From a checkpoint of a small transformer trained on Wikipedia: 11 layers, width 576.
Each number is 128 + 32 x the weight over its row's rms, rounded and kept within 0 to 255. Layers, rows and columns count from 0. Numbers have three digits each. The size before them is the row's rms in percent of the matrix's.

# layer 4 attention value, 448x576, rms 0.0485, rows 122-127, columns 128-191
098:088191143146114145111140157131157129117129133107131132112183115061153117100106138112149123140126183078114178143096148080142106151140094087099185148143178150149067164182136125068177116094184175
097:158137140081120152149090200153106116124118165139108070144131097108091067169156147139093136093121119190183122158134117141127076177101150141147107123159133105140171099141076145123122128135091090
092:097123132114149145120171078143091169150125165120186152140151131166094102127135127136157081181131217106112115137170119132134140052145114122105142156087128062177103135153144145105091110113179190
094:153105047092142122183182169087155126138111058101084128076135083054158139142110120110138091176088086100121098084101156100147037177102165146188128197140129107145112132143115159123203110084139161
093:148138122136105158146162116153060179191140156082121139170119151152145111114113177173212160161154126096059130111117119169150107135101205088119184109145175105104174125103134093140079123140132145
105:134122105103056092177181137121120041147152083089140052149122229194121072165142105126139130115165138172166146099106140171156134113107135130170115125123094102149212143149107132146099138156174160
# layer 4 attention output (transposed), 448x576, rms 0.044, rows 122-127, columns 128-191
096:134075060105138139180069136150131084135141118137159104115197178159101094181050151133084122144148070106177113140153165180082151137101108084186142087164143097133171167149190117095102140138172085
098:164159126122120146073131105118097166109094125175050098122127076126124097122127145195161132161086086158127099097120198130200149087093149185145151141088119120123101115148060154105177149106159099
091:139145146147091164099127120119121135152123160138165145112096143121080122129172150152107107109114186102069153128098089155214127175127086107058118129106143145136139124164145133108125099121107161
095:145102106088051078138157106118149150169152153078138094152113123124163127190107080156158132164097098166150123087110171108120080108088149128159120132088096144149148217055178078138081126122098136
093:135109162111093172159143114175142066103174182133145080088071126103113137200122168097107138096140143127070189134089094083162111144162130094133116124131141141099100152086162143058096120132123172
104:179156139146134178092166143160147141107101108122131096132098102121123131137142110160082166126109189126154132132156125101194186114121112205100081113111132144164147135158130159100150148093154149
# layer 4 attention query, 448x576, rms 0.0457, rows 128-171, columns 128-191
136:088126150093168157191091106171149080139100156116109130144134097152126190166099170028123179156162074129151151136148161121167115135150102120166179066152123044127145125098155143120142121143134126
089:154112108131091148096135101151134132145140152150141123205134172141137160166140180132117114125149136103215170115116065110145074146180147139098122120200152132142113136138129117154100140136126058
102:084124170110146159200154117157105067150097134165171116124102118166140135121082175058137111164125094132152105133175191150137141114152118161188176082134104117138154155097103155130103136113135144
101:107143134084140151138127149104164175154124159159091122112141096139101159173160142131054148136098115125174165146077061144146137172170162109129139104118111084167183157108179099139120199144177058
092:124146139108108131107154167104159168150146137181112120130134078167140188199096109111085147156093118124150162157077102087125092184150146087089158108139159082201148116134128140110076128145150065
098:186128089145108130053108146122148178131147122133156160084121145095159113154149124169131138115150156077146142142086109102078197107118135127101080150136143145116162108093132103151134122056101130
085:127105056133136151113132114169117120093132113108144174144130150116156100060122147177118074120126124085109137121067157123150185105111084110099079157081166172085112091170135108191176109088105141
085:112150152141131126186127086161097020134118147129180120093102157138109138088115171126151094129147126115105113080173188113182136099100124156116111156131132110108078117161115168143155127079116186
103:102100172109137064163136116107122056177124153142162118099095138155118163161137158087135134146090142151143105139149147159124022132077098182179170145152088063116097147101095130012134137143122127
084:137126158119098153113128176124153121134132150155092115111148064219121160162184091132079145147111095153144164147138087081082130153131176120136229084134112115199118115087173155074082134200148082
096:147155111145133105092142120112160137093153097107106125164153158070156092098128111148112148092158116116139142119092082127090223108171169074130101099104140189146171141173101119206153101116104152
085:170142073143168123187106103186109070092130131114142166153124167084133119106087146131143129116152120130163142131103098123176176103125120157129075171127107192075185099133080124208174137089149187
088:128110141169136173151088131179148093082127177098157136144152199158166109104110161127155046069130136135185151104184145128118128085115120144060076131118124191129104136089093117155121152059186164
082:160115159109129121188115097135119102197127091089174098196130104169124138156080161144180118143149131154133131173145134133132100110114121154181088120154155137065177136119108192124152166139144133
079:097191126179111165163100141132125082096120158111116181148135163099163112138108146132132156138165139161131149147110128159136174074128112132063116087109185198093234098114090090204135153115167148
094:085131140163141105194138099146110068160086115128188148164119178129124171143141149107143146105140121142188115119141190159195076087082068192140125128092136085148077154154077132110130161094104158
085:113185178092193149069182115099132136161097088155146124041110140149154093138208129122134114098117107072156128106117094174145163121100165083130065111091103130147158147136137120129115088104088036
089:155154121165117142127159074134134089111123098106141177114091103107115170148105152100125139134141129148152151143180136124124111112152112223099110130136104136156162174075138126120148132132116079
090:133128163115119158124125078117140166118102083087141114162131081172107144105101112141122135151128073082110112142188172133140152135115090140160207151200129161173088121170129188078118166172063134
096:146138179154108131129184121140170155112115138060087134124131166135137114169110128191125099075108074066090121133083120115096083133118112043094175134123128146167075096180080135119085132135082103
094:144107138111130093077155172100073137139179081118089098117129104112161105123134100167120104148136130106116166157127070103115171130176133120110129100101154143076125140130123073138137098181094159
075:098189094181167130167107133092054112133098123120141162118115143134057190070191118153075116108123135159146178085096162134102125104119129125112114132192116160097154104130150090162186147120128114
109:190105104135123106096132128122116192154153168156143104063170128114168114099143134156154093092062130143126143186095076106115136140157162136141116143153098141114146116162134067127144180156165096
073:107104117096145185118138140122140101116133127136196073116110159106126074150103161147156165095123112098100106124160139092108085201128140148113124169073132173131099160132114134149108144112149090
093:153129144120147146081118125113089150090143147082101145171129121117148136144142189113118153140153111113126125109059134118135048152104087087164128086120096095095081175117184123143141137197121109
089:152142126078093108053137135164145137155099125130118139069125152109120116094107123173121114132100194176113091142109146161166122097126164101126145119092151141108159118118145135132117121101070094
114:176124090132106115094157164093168134142184118192161171120135090084122103129131115171086081075116180152141136174121089163102166118170110132085132080144152223159148145149106140128095121165160110
093:080134116071070134160208077189175128111110136140133145092144113119190155122098065122169134094152115135147074131132105092131117143178174117140144139168098162123135150134148053087137177154104111
091:162103139076172129077111124158146136162102171141053115125147117131144165106121050114128152182034147130195122068109104136119170178147136125118119077094138132136094097195124108133108135121091109
096:083176162107116186106166151129127130099140162200130118106163162148125133194096200131116103141146124125105046129078157102084151142084110118121116162112145155080106079155127115102122129110136112
091:155136166133123072154155095113149112171134106141139139071120134092122157106128124115109078126154157084094142125128082111081172134123151152154143148119184163169086177058117173086121126149102146
091:090140123106188142134125126102052119146125101135136188108082162100154076212149141105109174121160140113156150094073162134163187195138153144082159166118125160152171107169107147185089107123172106
096:089119170074106150163070090194129114160142148092128100073076141171148089067120134110179156105156114150123141134166141148121146126123127134143129161069093067109138146106173134149172122097178131
093:120127091130166126156147124114167076175141107181086167124120121113146114142137152125119096120155094142119121104104097203049140135118044136094150119078146150085149137105162136087152114141093185
092:125170128170165142155073186090180130149087153162150114072095111154123109135109128143119140106078127137091166176108086118115096161164126123157146113100159130150103153141194093164085155152143112
096:160105138101193131195145176164123091067091090161173154162143104064126151107134149084137156075148131108132089098155130095136113027139081151175092144108153159119125154124066116089053145119136112
092:109152097075094157116162146090163190101138101143138128082132115113158124152111151151156114096063138133069104155044117118174106148166184143076144144132153083119145169107148128100153142146126136
091:109141166180053151054101144117135164149148172105061145136119128122138109149103080123121084134151140179143099109090127163102156168121170129065190119172156126098086060162175064103092089109083115
094:087107150135040141145119159143099123099098099127125110129181086166144124131077098150114127108153132134102040122100135094124058129122137096073197187104114099148148122129137079095142103133101118
095:200180123143180105101135112066078181166135115086087181090168149116072116159131096159053117121103139172137138070091099113141134147133156070127072156125094132157162134154143144150147115151077121
092:131154149119129086148109123086088131138090135171153172055183131158148106143163087135101088124112119122108123127133152134107149142040108118142100134131089112133106092170169088104168114113090154
094:159065096153138156149116135134131103123166132124152132106141127120085075136126137091199079094098096093114159150165125106086097177103164142049189092141122163159134104123187164134141190189130113
090:160149142097115063116109161134087097095180131154148098149194114101126105122125138125127093080162059149081118170103100111091140114108100104138068124144091158153149115172123160165130123136148109
092:104152109141113188198131104113160061116111148084141100108129113153125172147126167108072047107116101145140147120141142084137129100159084101162106099174119137130158199098172137143159181169097081
# layer 4 attention key, 448x576, rms 0.0467, rows 128-171, columns 128-191
119:089163137109127159137121068183080140091105138068124085118099135119136149115129119078132111085112139150094117118120185151191146169059160137148112154076104118189141120165152123160190106106116168
111:087134177146168174145118114178086074146069123094118087156046122148104175138087174045144165150147143148164132120170165141181141169080139150135132090151114106195141112112122174138139152106113101
103:135093159152099161113159084226059135087129129109117082133104121187136131102108139138168134133135117121112155097137219071141136113139134069108098137157088127101095077106135155159186065089101147
095:066149129125141172159074095144142068183086129126136121091105125131140144130105164078146161166167148128158128091220159193099149146118134189143133120134155099132153120103119160143167164090129089
085:084155090137125100150113113099148072159131174106155107142144162098134124129133111108137123092150161113139119099131159175097131151143143158131112132103196142144090181116042078112138195104180145
096:193119119154128112116133188082127119134137109173140113163119147085126101160136135140092071168088136135138143196134008140103113127157110106127134120117165133142122134122109152073101148173142136
082:127103097113110078093163146132159153153138108227164160126145088128077157132123101135097100124070143130154106205125069135121149118164123138135166130130131128114151128134117140097083128150161118
090:100165171157123152158134085189103141115104146118114134096120091144135145105157114152141168119194137120100122101128194107207136132115117128142118127108129110159127109144158085150188105105142158
085:109204120144156130144104076186104120141124144091098087163133120170167145095095149110149077161122122116126139113117231174168141161071141145129066141104126150129117158139141114120195140076106174
106:108145160148154093122144144082113096135158110168158150137184139158128080129120133178136098138096154132152163133139055149123023147173118227121148116101112137151137191079073126050114163170118094
080:171110137189072107154127116086133066168116057191129146114115128085128119177148112124120128122106145142183114184125031119099123112176116153130197132135140082117117105122107151182080128172154107
100:144139096115125165108078135171168114129115157088093104099084141127166173132170104123145159119159116175114076100114197110152214142074143109151095155131133118064118093189155115191140105083109191
099:114114135136116120118101149162104119092074139065075132152088106107137153163171176114166147148176108192103107106137242111137125134084146132156127170110096096112130092135166122127144058074090190
079:181192117142121158118092099114140124132163093058142135146100134146127117069159145111078155112126122151184111093134098169111146152087136126065037120086150156113115165138152160168139190131117124
110:083135115126128149145125146171108096118154176071125116104117112093212131145105150091170153116166077113107100063105236088201165108050172113155122095105129130113068125128131061133196126077157137
094:098106202147114116143119092186118125140149121088123127161095125139165188134093118134144143117174072105115122094153209150153126133139136167169163128106122106120122130199149103123182079053104163
082:103153110136114101144170109121102107186112124139096128093082104144148153099093105072067127150116182115180119157103056137076130142129151131066145125159150093152110132118103191102124124137160119
102:132125156170138150120162078192133075094152194052105089124098120170215168147068133106119189107118124108058151101138195131120134137098111081176100117114121181174125106173110138148173095122107141
106:125085107159152137109143163071183119140137147140092145185126145132123068146162097182102175091073102096104095227139093154117076119169094139097178118116127113177148149093103072111090118139134088
082:109082162077165118116142135087124077103139081140118095103119107079103142135033136144155097101129094173085111207153087157078125089186101146113185093190139139112114107078147111127151098172136152
075:157153079169094152152143113109055120145187111131182156068133173132156087155144132071069147160096121139127147146142056154134196101155119097081133158117157181133120118101127123136117176110197105
142:072186127123134150172120121166087080089130143061129096108105158105154150111117125087150177135164097139107099070144242122157129146090103152134119150085120104116104113132137101164202114070163128
068:139188053119169135138090087131139133123166178144095120093104127131121098107104124021121182166150162128113149169127136134122184149120157117179114120178119115152135115145110132132095180064170112
156:092142180152154138175113070185070111134102121086107087119145115158146141110098142120143107080179100127119158048125234141173117116103130141136124112098108145128144159150131081149158136083115155
091:139124138132136129160182146114145119141150144123147164103147202153117127136152183127131161119052154051119149171133139156061153138135157145096154136120115172091114107131117134112105165088138056
088:096169179159192150167073138167149097108091081105098120148085111099111140128089135137109117093134074116096152121164173107105091162157110139098096133155220105125114117134153132102181079101101184
087:070162096141147150134118101207064106129114174114106128090093093146179141110107182121144144095159138160093103081137196111174141139102139115092119111096097124160141135161126094141163121076133161
141:100143176148128134127107157173094078120097155078140105154109125107110170137076132075136182111195108131129122081163255105161154157104141120173135123081141135156155093117144113128123113089114140
092:131205184082096184172071166117118117104107126086094103163152082065114126121171107131111101163128114129143129105128191131161139116059124094104094155112134100121158121127140137104107133131145148
090:135143169144117180144111103182140167173174146129155152085051111161153157115115109123119080063151090182115116171120116097094052158160088141134095136130121042086108150116127119177148093112131154
090:113179121128161135173116125204105144099138185104074081151088111178126135057125135099144093115148155162076109061124211184157146136098168145121086175054145112147107072178162093118133125148087124
093:092068138143147123123121108150109092150071109127124097107129064140105152146136128123159119146203112114064122099112222082173140063115152120141171144152119126135139096117137146148144136103145169
102:187083112142084100075168158076205150124154106155123171126129149129134098155147101140104086157099125111158100206066025112092126125140114054143130153137125127119129113134152208106057133175133106
096:139105164129197162061171123161148170086174125128153134125143131174127172110109143127158106078077164110154093067171065167084149133143061156160121128108122145107116096140191130136111143151104163
090:117116118112133130127118126180105113132119160144175089128155138122148178102153177098080106205199192134061087142163140132125147130066137069091128115074132164130089123134120129110106128114104117
094:141185133170166086066149181135114166135141166143107124087169092194083120115209135134112120122110195177115153112160140176085135177124130179097141141163202113162160125083114140146117104107162134
095:133126151154134165178155062175067104135161109125140161162084176082147196131096074127124144071166092120150091134153137150171146118145130136147094096148130135140089116135146178163195117113134146
091:193087181099150102116119118179154151129120124122073121136192115083142127161141107081176099116104126113081112099145042140124182096082095114161148141137070082112117122095150097103098130146121114
093:089086208112187142150091126147133114135145068122136130179093219166130105124075105121079149109089044146097143162156117096029099100135180140157184109152123154095120142086079126152136129180157118
094:073128125058123104134122097196120116122087152038160166144131166066126163134127136094148106128099157100184088082171166141158141093126119198134178163092118104129094111126158109162159119100152110
090:089100147158116106150178152112169161133139169127155104131076119136147093086059131093138176129111099082149087172174136132135106115175085158134117130123154131128128160102089097173087099122116102
095:151105143144128066126090116173091144131184165146151128117128124143134171123123139160113185178157083133145141102113119150132064128141115143177188122086141131077165169153136124108170124156141154
088:165107080108118133149080082108117160173085160158170132114141129126145096109179123120200186123118148161127208052158118137139145138145107190144115073133149083059147199136104121140153151102122186
092:182129053112115074086120182063155143126198189126172165124157153120107119180190143153145156153099217126145095166104125112092153105114083126100163134051151122128103174132139136128121122129128072